Each number is 50 + 10 x the weight over its row's rms, rounded and kept within 0 to 99. Layers, rows and columns count from 0. The size before them is the row's rms in percent of the matrix's.

# gate: layer 4 MLP gate, 1152x576, rms 0.0235, rows 473-488, columns 144-287
# up: layer 4 MLP up, 1152x576, rms 0.0221, rows 473-488, columns 144-287
# down: layer 4 MLP down (transposed), 1152x576, rms 0.0188, rows 473-488, columns 144-287
gate473 101:44 56 49 64 48 46 51 51 63 55 55 53 46 34 52 56 36 55 47 42 55 59 53 59 58 48 67 19 42 58 64 59 56 57 48 34 32 51 58 39 53 71 31 53 75 51 40 50 63 57 33 58 36 52 65 43 61 53 38 66 54 45 50 49 57 60 57 58 59 49 39 67 40 55 46 56 31 47 46 44 54 38 66 64 56 48 50 50 50 64 49 57 54 54 53 61 51 51 43 51 68 65 41 40 43 54 47 42 66 57 49 58 51 43 50 36 45 46 59 51 50 49 58 53 51 59 46 43 49 59 67 38 45 38 65 44 64 64 59 54 55 38 45 53
up473 102:56 50 43 69 65 56 51 58 57 56 63 65 60 43 64 55 36 63 49 59 42 40 51 66 52 57 34 34 43 63 44 52 32 54 74 58 34 48 47 69 63 51 52 53 48 71 44 54 48 49 45 52 63 67 51 65 50 47 34 34 46 58 51 46 60 44 48 39 46 40 32 38 42 55 38 56 56 37 42 59 34 50 52 40 43 33 56 77 37 52 48 33 55 35 57 65 41 59 58 41 40 49 61 53 42 41 47 56 39 60 61 50 29 54 61 54 51 45 61 51 42 51 39 52 62 64 64 60 40 62 36 46 42 48 59 39 61 51 35 41 51 41 47 59
down473 104:60 46 40 61 52 59 48 52 62 48 66 66 68 55 58 42 33 50 43 45 54 49 36 42 64 48 52 29 45 42 57 66 49 68 49 48 42 63 43 44 36 67 41 42 41 52 43 52 42 60 56 59 49 42 56 46 49 52 53 60 46 48 50 36 39 50 44 44 54 60 58 68 58 65 60 73 64 46 49 47 35 54 35 46 57 58 46 42 52 36 55 57 66 54 43 38 37 54 69 49 39 61 61 45 48 45 42 39 51 64 48 43 66 60 51 46 45 54 42 42 47 50 47 58 54 62 27 48 30 42 35 45 67 48 53 48 54 54 36 47 68 40 35 67
gate474 096:50 66 57 56 56 61 51 51 34 55 33 44 42 63 35 51 70 50 44 43 45 46 65 68 41 57 49 30 52 61 56 57 45 66 63 66 40 46 37 73 50 34 44 60 52 36 61 53 62 73 43 46 53 51 61 44 39 56 37 53 59 58 66 60 48 53 57 46 45 49 44 53 63 51 38 44 59 50 54 67 49 31 40 45 21 31 36 54 68 55 60 56 34 39 55 31 36 43 36 47 49 50 45 59 33 66 54 47 34 62 77 66 53 64 44 40 51 65 49 34 37 61 59 75 37 42 42 38 52 42 41 51 52 38 62 55 43 60 41 54 40 43 40 64
up474 101:56 41 50 56 56 36 55 69 46 58 52 48 53 54 33 58 54 58 45 61 58 44 55 65 60 55 53 35 69 38 58 44 49 65 58 54 47 50 46 72 25 52 29 39 47 41 49 50 50 49 52 53 51 49 48 45 32 62 50 72 57 39 59 60 40 35 49 49 42 46 49 37 58 39 19 46 49 57 63 54 58 54 46 53 37 49 49 54 54 53 62 52 62 44 52 62 52 47 58 46 33 37 48 44 57 50 47 39 40 36 45 51 47 73 72 43 43 61 47 38 49 49 35 46 56 47 48 64 47 70 39 52 43 59 48 55 51 53 31 43 63 41 42 54
down474 101:53 59 36 44 44 53 57 76 54 46 38 59 51 48 50 37 59 57 34 50 51 36 48 66 45 54 48 61 45 53 54 30 50 47 46 56 52 60 52 59 55 53 54 56 35 77 64 51 65 50 54 60 54 38 50 53 69 51 58 50 42 58 55 41 46 57 28 38 54 58 52 63 34 41 40 47 41 66 56 47 39 57 61 49 55 64 63 64 54 52 60 45 63 44 46 52 62 56 66 25 34 52 37 49 57 48 33 34 63 34 52 48 53 38 32 22 61 51 47 62 34 53 49 41 65 53 65 72 63 55 54 47 44 49 59 62 58 44 58 58 71 74 59 36
gate475 100:52 37 41 52 58 59 39 55 54 31 45 43 48 46 47 64 50 30 45 52 52 55 46 40 71 46 48 62 53 59 56 54 59 50 53 36 52 48 52 46 55 51 53 34 47 50 65 56 34 62 51 47 48 21 55 42 63 54 63 52 50 69 34 45 53 39 46 68 64 58 40 48 49 44 51 51 39 36 46 46 58 25 47 69 56 64 58 30 42 34 50 32 64 47 66 65 48 53 37 44 40 46 36 44 49 56 53 49 61 59 51 68 42 29 51 37 41 60 48 51 55 53 44 41 52 45 60 47 38 62 51 52 38 54 35 39 41 61 38 46 62 48 72 56
up475 104:51 44 42 54 54 54 50 57 48 61 50 28 54 55 37 47 46 49 52 49 35 76 54 48 43 45 36 39 64 47 45 51 55 53 51 49 48 77 46 53 42 63 49 36 46 66 36 52 28 47 58 58 67 51 52 53 55 62 44 42 35 56 70 65 58 29 52 60 51 53 74 57 77 28 47 53 58 44 53 41 50 54 49 47 51 39 44 53 48 40 44 50 49 27 26 53 59 54 38 63 35 36 43 42 61 40 61 60 45 54 42 46 63 44 56 50 53 53 44 55 54 36 51 63 37 57 41 43 48 49 33 64 58 44 45 68 33 48 56 45 47 34 38 52
down475 105:59 41 42 46 41 53 47 60 57 42 42 45 43 74 62 28 64 56 60 32 49 49 46 53 50 51 57 62 52 47 54 54 41 51 59 61 57 62 43 53 43 51 53 55 61 68 27 62 45 31 37 45 40 45 60 47 60 66 46 26 48 48 54 54 49 24 49 40 53 57 52 68 59 48 40 21 54 48 77 57 44 55 62 49 52 59 57 43 59 52 71 46 50 50 40 49 52 42 46 60 39 59 46 58 46 57 60 45 68 69 46 47 56 52 50 56 59 50 33 36 43 57 52 61 55 43 54 45 42 42 53 33 24 41 51 54 46 53 70 34 26 42 50 60
gate476 099:59 53 44 51 31 48 36 51 55 53 59 64 48 56 42 57 57 41 48 38 69 43 49 47 65 35 50 43 54 35 74 59 52 57 40 74 56 47 30 39 50 37 57 45 53 74 56 47 47 36 41 44 47 58 55 46 32 55 56 62 39 45 50 41 46 69 43 49 50 50 38 49 55 42 35 40 45 41 46 33 50 51 45 69 68 46 62 57 61 46 56 41 51 38 56 68 69 40 48 41 56 50 56 49 51 50 48 44 54 49 59 47 46 38 34 47 68 67 42 61 27 46 72 44 57 39 64 52 45 41 39 37 47 43 36 50 51 45 44 51 53 59 51 61
up476 104:58 44 63 45 37 47 51 38 50 62 68 37 51 67 49 47 72 44 38 51 54 53 31 57 43 35 56 35 44 51 63 46 60 69 56 58 41 32 43 59 37 32 37 49 56 57 57 36 40 45 54 37 43 56 53 49 56 39 66 61 39 60 35 47 63 36 54 52 48 40 48 48 45 58 52 61 49 41 58 53 44 33 52 56 42 48 60 50 60 48 59 53 63 34 61 61 50 60 46 60 48 43 42 45 37 42 35 41 30 56 45 43 56 46 45 59 60 47 43 34 44 39 47 27 66 51 48 39 45 54 51 36 39 48 49 56 43 52 49 64 73 51 33 55
down476 106:52 49 58 47 55 61 49 47 51 42 63 54 51 46 46 61 52 48 36 68 30 52 43 53 45 63 44 48 46 31 57 54 39 55 48 64 61 44 40 48 43 61 36 55 52 44 38 45 42 52 50 53 60 67 50 55 59 60 41 61 56 51 49 31 47 48 51 40 38 66 47 56 39 47 48 55 58 50 35 45 64 62 41 47 59 54 44 56 50 46 48 48 53 61 43 46 52 44 37 44 58 64 50 38 41 54 57 61 42 75 53 43 44 28 37 33 68 64 42 42 38 78 56 44 47 48 55 39 47 53 43 53 39 40 43 67 55 58 41 43 44 52 43 56
gate477 103:50 28 38 64 49 47 28 42 45 56 62 60 48 57 64 53 42 54 36 44 76 58 49 43 35 54 43 27 54 61 59 53 58 52 58 65 51 38 55 61 38 41 46 54 57 52 58 62 37 45 49 39 60 51 51 47 26 39 67 34 47 32 64 60 58 58 62 55 49 79 63 70 48 50 62 59 43 59 62 48 58 53 30 60 53 36 48 54 55 48 57 30 40 24 49 55 48 40 49 58 49 39 51 56 34 50 52 45 52 45 52 42 51 44 46 51 45 52 46 45 44 46 49 70 42 79 47 62 47 47 43 39 48 38 48 57 43 61 50 40 56 62 48 80
up477 097:58 48 52 55 64 49 46 60 56 45 36 85 57 55 76 66 48 59 44 45 65 32 50 43 66 38 44 43 39 42 46 55 63 47 63 59 62 50 65 65 36 38 63 46 45 48 41 62 60 62 50 56 47 69 49 63 30 36 44 41 64 40 54 35 47 47 64 55 47 73 35 68 56 55 55 43 47 35 61 51 72 56 71 50 53 43 63 57 51 48 63 54 47 51 44 47 54 48 57 52 47 48 66 50 23 66 45 62 27 60 55 44 35 58 47 61 57 56 53 51 53 50 54 47 43 68 51 63 49 63 49 51 37 45 57 70 56 53 56 35 59 56 37 82
down477 097:57 50 57 68 51 38 40 29 57 51 62 43 51 56 45 53 39 51 64 43 45 53 45 46 76 47 42 60 39 56 43 43 47 63 60 33 64 40 47 45 59 50 60 38 70 54 38 56 49 63 53 52 58 44 58 33 45 42 47 53 65 37 55 39 57 62 53 55 42 48 46 53 53 40 24 70 41 34 64 53 31 70 41 42 63 43 45 42 62 43 57 36 46 65 47 69 33 56 48 58 67 60 45 41 34 58 66 50 70 56 36 60 41 57 51 55 57 45 21 49 61 43 46 54 35 58 47 39 26 58 32 49 43 49 30 62 46 47 47 50 40 52 49 40
gate478 099:36 62 45 47 46 72 45 58 62 48 52 68 39 54 44 42 64 49 54 56 46 67 51 49 41 44 60 41 37 46 48 46 68 50 60 36 68 62 54 59 49 45 55 44 58 49 42 33 48 48 54 65 79 49 38 45 59 43 51 48 65 43 40 40 53 57 56 42 34 43 51 53 54 63 52 46 56 65 63 41 60 56 48 53 59 44 67 59 55 31 46 56 70 44 57 47 32 46 70 52 42 42 58 41 41 53 30 51 32 49 35 33 52 42 44 55 50 42 47 49 64 48 41 40 48 39 49 37 46 65 65 48 61 41 31 58 58 59 35 54 54 55 52 42
up478 105:56 58 45 48 48 47 38 61 56 44 64 51 47 65 68 67 55 52 51 39 53 35 51 64 57 47 61 41 73 37 74 60 41 52 48 63 50 55 52 63 56 58 50 55 40 54 57 40 42 61 47 29 61 40 52 57 51 68 44 56 36 62 50 52 55 42 65 54 55 61 45 61 47 52 43 53 46 52 48 52 73 44 52 31 24 39 42 64 49 46 59 52 48 55 35 75 53 47 60 36 59 72 56 51 39 66 55 49 44 62 37 51 38 56 52 48 50 48 49 56 48 46 41 36 52 66 61 51 53 55 57 53 59 47 62 39 55 46 54 53 53 58 61 52
down478 102:58 51 32 63 62 55 44 59 50 50 55 48 48 57 56 49 55 44 43 47 38 32 45 52 72 50 55 36 44 41 47 42 42 40 42 51 46 63 68 51 37 56 36 60 41 55 58 39 75 59 65 51 47 52 48 48 45 47 59 42 37 47 57 45 55 62 65 47 44 55 42 56 53 52 36 47 48 45 52 66 64 47 43 52 39 53 57 50 58 58 59 57 51 46 60 44 40 50 65 45 58 42 37 42 49 51 40 26 46 59 31 74 50 51 61 54 64 71 56 34 48 34 36 38 53 45 59 56 50 55 64 48 33 46 58 68 49 60 55 54 51 55 64 46
gate479 099:51 53 63 49 68 42 48 46 68 51 54 42 22 50 55 51 63 50 67 27 51 51 47 49 57 48 73 39 63 48 43 47 50 47 16 56 52 37 42 51 34 41 47 60 42 46 57 57 55 51 53 41 56 38 63 59 59 39 65 38 41 54 50 58 58 60 37 42 64 50 57 38 43 58 60 47 45 40 53 31 63 49 69 40 60 50 44 34 69 41 50 43 46 37 39 42 56 49 40 55 56 35 41 53 60 53 64 36 35 51 53 58 62 35 50 52 56 46 52 56 59 72 36 60 56 39 67 34 54 60 49 27 53 69 52 52 47 52 58 53 60 41 58 56
up479 099:47 51 46 48 43 34 45 52 55 53 35 55 59 37 56 39 38 29 53 48 51 51 61 51 47 69 49 63 58 54 72 53 54 63 45 48 49 42 48 59 65 46 59 50 52 48 61 50 57 58 53 48 53 32 50 50 56 44 47 50 49 61 23 57 82 54 53 51 61 50 61 49 40 47 55 45 58 50 48 53 52 60 67 47 51 21 33 51 54 59 48 58 58 44 60 43 47 64 55 60 34 50 44 41 47 52 58 50 42 42 65 48 48 53 58 59 65 65 54 56 78 45 64 53 64 60 33 57 57 41 52 37 48 54 34 39 34 57 63 33 59 57 54 51
down479 100:69 37 41 46 58 46 61 59 67 43 27 42 50 29 49 27 50 49 76 30 49 37 56 63 51 55 50 44 52 56 55 56 41 41 33 43 39 59 69 67 46 56 54 55 47 40 68 51 48 56 42 46 43 57 31 50 43 23 63 64 53 53 52 46 54 52 53 44 52 38 49 45 43 47 58 56 50 39 54 53 51 40 65 40 50 44 30 55 54 61 61 37 57 36 65 60 48 47 54 43 49 39 56 62 55 47 44 42 28 57 37 52 54 58 56 79 48 52 45 51 48 63 56 63 32 46 53 50 54 46 58 32 70 63 43 50 60 52 37 50 48 45 54 45
gate480 097:35 48 50 64 60 44 40 53 59 57 40 57 55 54 39 54 49 43 43 34 60 62 53 43 59 42 53 65 33 34 41 58 60 56 29 65 47 51 47 45 50 51 60 52 49 67 39 44 53 29 39 70 36 71 49 43 35 41 46 54 52 60 63 54 48 66 58 61 54 48 43 68 62 55 55 51 37 50 53 29 58 56 45 53 43 48 28 50 52 66 43 64 60 54 67 52 48 45 55 43 50 58 75 57 42 59 71 33 40 58 53 54 48 43 44 48 47 46 48 54 38 57 39 38 56 50 48 70 59 54 36 39 51 35 51 51 61 51 56 55 60 51 52 52
up480 100:34 60 56 65 63 55 45 45 62 50 47 52 58 58 40 52 52 51 62 51 57 56 50 52 58 41 44 54 46 36 44 50 58 45 42 43 55 40 48 61 45 49 59 55 46 48 58 58 38 57 40 59 70 43 27 50 54 54 59 30 30 60 53 52 53 57 52 66 42 45 49 55 32 43 59 58 43 58 58 63 44 50 40 62 39 63 67 54 50 32 61 38 35 64 58 36 46 67 62 45 52 46 40 61 68 40 44 42 60 42 63 58 57 58 30 46 54 59 52 49 41 68 47 47 55 70 51 61 53 41 36 55 57 48 53 35 69 52 46 33 63 44 35 52
down480 100:65 50 56 30 77 61 43 43 69 43 53 24 32 31 50 57 44 52 55 71 53 38 38 46 54 63 60 41 37 58 62 43 65 52 46 59 56 58 47 52 41 39 64 39 36 50 49 60 47 59 55 51 40 32 48 45 62 62 69 43 55 49 36 46 49 58 33 54 55 55 42 58 54 31 53 56 52 48 38 51 37 46 45 43 44 46 71 54 35 36 40 39 52 49 49 42 39 51 41 56 66 44 40 57 64 66 46 45 54 51 62 37 49 42 56 41 65 46 50 39 40 56 56 46 61 57 41 65 47 48 48 66 50 57 40 50 46 46 49 41 54 36 54 51
gate481 106:48 63 50 49 38 40 54 33 59 66 52 58 48 55 40 50 48 55 38 46 76 66 38 37 43 64 46 54 71 46 55 49 46 68 39 64 63 35 44 47 48 45 33 44 54 56 65 62 45 36 33 53 32 43 64 51 46 34 58 40 61 47 35 51 47 40 61 49 49 60 42 45 57 55 77 27 62 79 52 51 39 55 78 51 45 55 51 53 54 31 73 51 38 47 57 61 59 56 22 50 48 34 56 41 48 46 52 63 48 55 61 55 70 57 52 36 65 41 58 35 52 57 55 47 50 57 67 55 60 59 48 49 63 48 49 18 46 65 45 42 44 43 68 56
up481 091:48 37 43 34 39 59 34 63 55 55 54 31 58 42 48 45 48 58 33 58 56 31 63 42 49 43 67 52 45 42 51 68 55 54 64 51 41 62 50 40 50 55 70 36 56 51 35 51 50 60 43 46 64 34 40 70 45 61 46 51 32 52 52 52 38 66 49 48 42 45 51 52 58 28 49 69 51 36 35 52 49 35 55 45 44 41 45 44 50 41 61 45 68 52 38 60 52 55 43 49 49 53 38 69 61 47 63 49 50 60 48 18 43 45 53 60 50 55 50 67 56 48 51 43 58 53 59 51 43 46 62 43 61 50 45 69 63 43 50 55 28 65 35 45
down481 095:67 67 52 38 56 49 51 39 48 64 42 40 48 51 59 53 40 53 52 27 83 65 51 61 35 53 54 47 44 56 61 47 63 50 55 57 54 39 48 51 44 44 52 40 37 56 40 59 47 58 36 63 42 45 57 55 37 42 65 48 56 53 48 59 39 47 66 47 55 37 39 42 39 55 48 48 60 54 41 45 58 48 59 50 35 66 60 58 48 43 52 44 41 41 55 44 47 58 47 51 46 37 53 53 49 60 42 55 53 50 49 44 61 45 56 46 47 43 33 59 43 51 31 49 34 65 54 46 66 62 61 47 49 57 45 35 50 56 44 42 62 59 33 53
gate482 100:57 52 40 38 54 73 48 48 58 44 56 41 48 29 64 65 59 59 41 61 59 40 57 46 36 41 47 57 35 48 59 53 55 57 40 47 54 40 51 52 47 54 49 52 59 46 79 45 48 59 61 35 51 47 46 56 56 43 58 49 32 47 44 40 56 64 62 37 58 56 60 53 47 60 57 50 69 50 46 49 32 45 36 51 47 57 53 64 68 38 28 53 58 37 62 76 41 29 56 59 64 55 67 53 49 62 55 67 52 58 69 48 63 28 37 43 61 58 65 49 37 33 55 63 38 51 57 57 54 55 54 56 63 40 45 35 46 41 54 52 53 56 57 57
up482 100:62 36 62 36 39 55 44 41 44 59 31 46 42 59 65 52 44 54 56 49 57 51 55 46 53 38 41 54 45 52 49 42 58 37 45 61 51 48 46 47 49 34 37 55 55 49 64 56 59 44 42 41 37 39 65 38 30 51 50 58 40 28 60 45 55 58 55 56 57 51 46 43 51 53 58 39 64 59 64 52 32 47 54 66 47 37 63 48 67 77 48 37 47 62 53 73 36 59 57 49 48 28 40 40 53 39 36 45 55 70 39 56 51 54 27 49 49 52 37 54 47 54 62 43 49 40 58 52 77 49 47 42 57 60 39 38 42 44 51 31 59 53 36 40
down482 101:56 50 29 47 38 59 49 44 50 60 48 49 47 46 51 40 38 57 54 53 50 41 45 62 50 34 52 55 41 57 55 50 44 46 54 45 50 56 48 42 64 49 45 52 56 41 39 46 38 44 49 73 39 44 54 52 46 64 42 51 38 38 55 58 66 37 48 56 42 53 47 57 50 38 73 56 52 45 67 52 59 46 59 44 64 49 45 64 49 61 45 54 48 35 36 38 48 33 48 63 41 47 43 57 73 43 43 38 50 54 53 46 42 72 60 64 52 48 45 51 39 50 46 48 61 45 54 46 41 41 48 46 59 37 58 52 57 46 59 47 62 41 46 51
gate483 105:53 55 53 59 58 53 44 43 45 44 33 39 53 45 62 54 45 49 61 53 48 28 63 54 54 55 49 68 63 58 45 55 44 43 65 63 54 47 57 50 64 37 51 39 62 60 57 56 57 42 35 46 38 43 62 45 37 55 58 41 53 70 50 42 41 50 19 49 40 62 47 62 44 63 43 41 41 65 69 60 43 44 45 45 41 50 68 60 43 53 56 47 40 36 53 45 62 45 42 71 42 43 52 53 36 57 52 34 56 57 48 65 50 55 60 59 46 40 46 45 32 58 52 57 60 31 67 53 36 39 62 46 47 55 62 47 49 55 44 52 56 34 46 55
up483 101:52 63 39 54 36 64 63 67 38 54 37 48 60 60 55 62 52 55 43 40 50 58 53 41 49 39 60 39 65 32 47 61 54 67 52 40 69 32 54 36 45 53 50 59 53 27 61 54 65 56 60 64 43 40 52 67 44 64 38 53 44 52 43 49 61 57 48 52 47 32 36 32 39 46 44 40 51 51 52 55 48 52 67 51 49 62 63 43 63 41 54 33 42 45 47 53 53 45 53 46 56 33 36 45 59 52 44 40 62 57 33 59 38 39 60 51 56 72 49 46 39 54 44 59 46 41 54 45 50 46 54 45 49 50 50 43 54 42 61 52 47 58 62 51
down483 098:65 49 55 55 48 50 57 66 49 56 45 32 56 42 55 28 45 67 62 57 61 60 69 59 75 46 47 45 33 41 45 50 48 42 41 32 39 58 33 45 53 56 62 49 46 51 54 51 45 56 56 57 44 44 46 52 46 43 26 44 63 48 49 52 51 55 52 41 43 66 58 48 52 37 36 30 51 45 70 41 52 44 51 43 46 62 63 41 47 67 47 64 59 58 55 45 50 42 53 48 39 40 36 68 75 55 55 40 36 47 51 58 48 57 35 35 54 42 47 60 56 37 40 40 31 56 59 48 55 54 34 57 40 45 42 49 43 37 57 41 50 51 72 54
gate484 098:52 48 58 65 66 57 45 48 63 63 53 47 49 47 45 41 59 46 40 44 54 34 46 44 63 58 45 50 70 40 61 45 41 49 63 67 53 31 62 48 50 38 50 69 50 66 67 58 56 58 45 68 46 48 48 49 54 41 58 71 38 32 35 59 48 63 54 61 42 63 40 47 45 30 32 55 47 46 47 36 51 55 38 58 61 67 30 49 49 44 40 77 61 43 57 67 54 57 48 57 43 56 60 45 61 49 56 42 57 56 59 41 42 59 66 39 56 44 40 61 40 60 49 49 43 58 37 58 51 60 56 39 51 54 41 45 41 57 43 52 45 41 55 49
up484 104:46 35 47 60 50 36 58 49 48 28 45 61 55 58 59 45 30 58 45 44 46 55 57 58 70 47 49 69 51 43 59 69 49 62 57 44 41 60 55 46 49 67 53 50 46 48 47 55 45 43 38 49 43 49 60 46 22 59 54 46 41 59 46 58 59 60 50 57 46 42 49 60 31 71 56 50 45 33 47 45 38 47 49 46 61 50 56 55 44 51 56 37 55 44 53 58 56 46 44 66 35 44 52 47 57 58 51 42 41 61 35 62 31 60 56 73 46 39 68 51 34 52 51 39 51 60 47 31 49 57 62 52 59 41 41 39 39 45 39 41 63 35 65 47
down484 105:51 38 53 32 62 51 49 47 46 45 37 54 42 50 39 45 48 51 36 64 62 40 55 34 53 56 51 58 49 41 53 71 30 49 63 48 46 36 37 69 54 56 48 28 53 63 66 52 42 39 50 38 25 56 58 61 49 49 49 47 58 29 56 56 57 65 55 62 60 59 55 44 38 67 66 45 52 64 28 35 52 47 59 37 52 45 32 29 45 43 62 51 57 48 41 64 52 59 59 64 51 56 50 47 46 43 50 42 77 48 64 37 48 58 49 46 49 44 35 60 51 37 60 36 51 66 40 50 48 41 61 51 47 65 32 57 46 71 50 54 48 57 48 56
gate485 099:52 51 55 69 56 38 44 42 43 47 47 53 57 48 44 39 33 46 51 49 54 59 42 40 52 52 50 54 43 36 60 40 78 57 44 55 52 58 70 47 50 40 56 61 42 38 31 50 40 65 63 57 51 29 57 38 59 29 52 72 62 72 45 37 52 46 49 63 46 41 49 49 56 56 67 60 73 62 53 43 46 44 49 68 60 49 42 58 42 49 52 56 56 45 37 60 35 52 60 49 61 65 47 65 38 56 56 59 54 50 54 43 44 40 43 64 56 46 49 41 54 43 60 51 49 40 44 51 45 41 53 47 55 54 55 28 48 46 41 54 30 58 49 47
up485 100:61 53 43 44 53 59 57 56 55 43 48 39 66 43 60 56 44 60 41 40 40 48 50 50 35 53 36 50 68 64 43 41 62 47 45 66 46 73 47 66 54 30 59 33 61 72 37 49 48 55 61 36 48 59 53 61 49 44 46 54 40 60 42 56 52 57 34 46 48 57 51 61 60 54 42 41 47 36 55 55 49 49 49 38 46 39 47 40 51 55 51 52 47 57 51 57 45 32 50 42 63 55 39 36 54 43 35 53 39 40 55 45 41 57 62 46 47 59 57 40 43 41 23 55 42 58 44 47 33 48 59 36 54 48 54 44 86 39 37 50 58 42 65 38
down485 096:53 59 54 47 55 34 32 31 48 59 59 51 52 41 34 43 61 58 40 41 41 31 25 59 48 60 50 43 50 64 41 50 46 71 43 46 39 52 62 61 47 46 53 54 60 48 45 40 51 49 63 44 61 20 57 48 67 58 55 67 70 60 58 39 45 43 51 46 39 46 45 57 64 46 51 39 51 61 74 50 48 51 56 45 57 55 38 35 46 47 44 56 39 55 58 49 38 48 42 42 57 45 42 59 35 42 40 53 36 31 61 47 39 46 63 38 56 48 34 41 50 37 49 55 40 37 52 59 56 50 47 54 26 62 56 59 65 30 57 65 38 49 69 50
gate486 099:45 36 53 50 61 55 39 55 60 22 54 57 55 62 62 44 34 61 56 65 49 38 58 41 57 56 69 65 57 31 57 46 53 40 66 43 50 48 53 31 56 44 48 61 65 47 36 42 39 50 38 60 51 61 56 58 52 56 38 75 59 39 48 38 34 59 42 49 29 52 60 58 65 39 61 55 59 54 68 47 38 57 59 42 48 43 45 52 50 44 35 52 44 58 57 59 41 19 48 49 49 59 49 58 65 57 64 52 39 56 40 54 46 36 48 66 65 54 47 58 52 46 58 52 54 56 38 58 33 60 49 35 45 53 50 47 45 40 83 52 55 63 51 70
up486 099:51 34 50 55 55 41 50 62 42 45 47 41 67 44 42 58 36 54 42 36 55 53 42 53 36 60 38 50 49 44 41 67 59 36 49 58 46 58 49 47 71 51 47 60 61 43 43 48 55 34 65 56 58 52 66 54 49 38 44 44 51 52 30 53 47 56 40 40 45 29 61 48 58 59 54 35 76 32 46 41 59 50 43 43 52 38 50 44 43 50 44 62 64 66 42 36 62 41 56 37 46 66 52 50 51 44 65 51 55 44 46 54 37 47 43 59 53 52 67 53 55 62 59 61 63 35 30 53 58 52 41 61 46 51 66 25 44 47 60 52 37 40 57 63
down486 103:56 47 52 58 57 61 39 62 49 56 55 51 41 47 40 48 62 47 58 46 49 56 50 48 42 48 42 54 53 61 41 43 49 52 42 57 71 35 58 43 41 46 50 65 52 50 54 61 66 45 46 43 35 29 52 56 62 32 57 40 68 39 47 61 67 38 43 46 50 41 52 62 43 39 63 43 50 49 49 55 48 53 60 49 60 56 56 58 48 55 56 42 43 65 67 41 46 55 45 33 59 31 58 61 47 42 40 43 64 63 51 69 59 38 46 66 48 53 53 41 55 40 49 67 45 43 52 40 58 45 49 41 38 43 55 65 37 46 55 19 70 58 35 41
gate487 098:59 38 25 59 51 67 44 48 55 54 41 46 52 41 28 43 43 52 39 45 59 46 48 44 34 46 39 31 55 53 31 59 67 42 39 46 48 54 53 50 54 39 58 37 51 79 46 58 62 50 44 47 65 33 28 51 53 47 55 48 60 48 42 39 62 57 43 55 32 43 62 54 39 48 48 50 41 51 44 60 54 59 53 63 65 48 59 47 61 43 42 47 59 49 46 74 33 48 40 49 49 46 43 50 65 37 59 70 57 46 67 48 58 39 42 43 69 50 27 42 49 56 47 50 49 53 65 47 42 38 39 30 45 58 55 50 40 53 64 29 54 64 63 55
up487 099:35 66 41 59 49 62 44 41 51 58 59 51 52 52 41 29 57 44 39 70 51 57 52 46 50 56 44 48 59 65 47 55 46 39 48 66 31 53 40 36 51 69 40 36 40 53 58 45 56 50 45 63 48 44 38 50 47 42 55 48 52 54 43 53 50 54 50 32 73 48 46 49 63 61 40 52 52 39 38 54 56 53 59 62 41 32 43 34 65 61 52 43 59 41 44 29 48 53 77 39 60 50 64 53 52 35 49 47 54 58 57 51 60 46 61 47 61 54 62 48 28 38 37 27 51 57 63 35 55 40 55 55 55 33 47 48 58 54 49 62 64 55 52 56
down487 099:55 61 45 34 53 69 49 62 47 55 52 67 43 54 48 43 57 58 63 53 59 42 45 57 30 50 56 52 51 41 52 52 38 47 53 48 62 48 40 50 55 54 55 44 47 34 58 53 65 52 41 44 40 51 60 58 59 51 36 31 31 36 51 60 40 78 43 61 44 50 47 46 44 48 39 36 53 62 43 43 56 43 51 36 36 57 49 48 51 46 60 48 47 58 48 38 39 27 68 46 47 55 52 58 53 46 56 42 46 54 56 48 51 53 39 52 59 68 44 54 65 41 41 41 44 43 47 51 60 38 41 49 47 37 38 60 74 48 55 32 65 54 51 40
gate488 101:69 54 40 44 41 51 35 42 59 39 60 39 45 63 63 57 52 59 69 45 76 40 58 46 40 61 60 65 57 25 48 50 45 52 45 59 52 64 57 54 34 59 42 56 59 53 39 40 47 49 42 41 64 49 52 34 60 41 56 53 39 60 40 48 48 42 48 55 50 79 43 63 56 48 45 53 56 57 58 48 49 48 51 30 50 56 58 36 61 41 43 48 51 45 37 43 43 46 71 58 53 31 50 54 57 56 47 54 48 62 48 52 59 56 48 55 49 52 41 44 50 69 43 39 49 45 54 40 54 55 39 57 48 35 59 50 40 33 40 39 63 46 53 69
up488 096:44 50 49 57 60 55 65 41 56 52 44 41 53 65 45 58 55 54 47 54 31 46 30 53 61 46 31 44 44 53 50 59 58 57 47 50 49 25 42 47 64 49 40 56 35 45 37 56 40 52 61 60 35 57 77 53 54 44 43 58 60 50 51 36 45 39 48 54 57 50 54 43 45 45 52 52 42 59 42 58 54 67 27 64 46 44 45 35 39 54 43 22 53 74 39 35 57 49 24 57 44 44 53 36 50 59 69 68 65 44 59 54 45 49 34 55 46 52 65 57 58 47 40 39 56 45 31 47 65 50 26 70 42 68 53 46 48 52 52 45 25 40 45 47
down488 092:37 47 45 51 47 47 50 48 57 53 54 61 50 44 45 52 67 39 59 66 50 60 55 65 56 41 36 48 48 38 55 63 51 35 42 51 56 46 37 70 45 46 62 34 53 30 57 82 49 58 42 53 41 47 51 59 59 45 48 59 45 46 65 44 56 51 60 59 42 59 63 56 44 67 41 46 52 37 32 62 55 52 54 52 63 48 53 57 51 61 43 45 42 62 65 52 50 61 30 44 52 50 64 45 55 35 42 48 56 59 67 37 44 44 63 48 32 39 59 59 42 51 42 51 58 54 44 71 37 52 61 40 51 60 46 57 51 52 41 53 56 45 47 46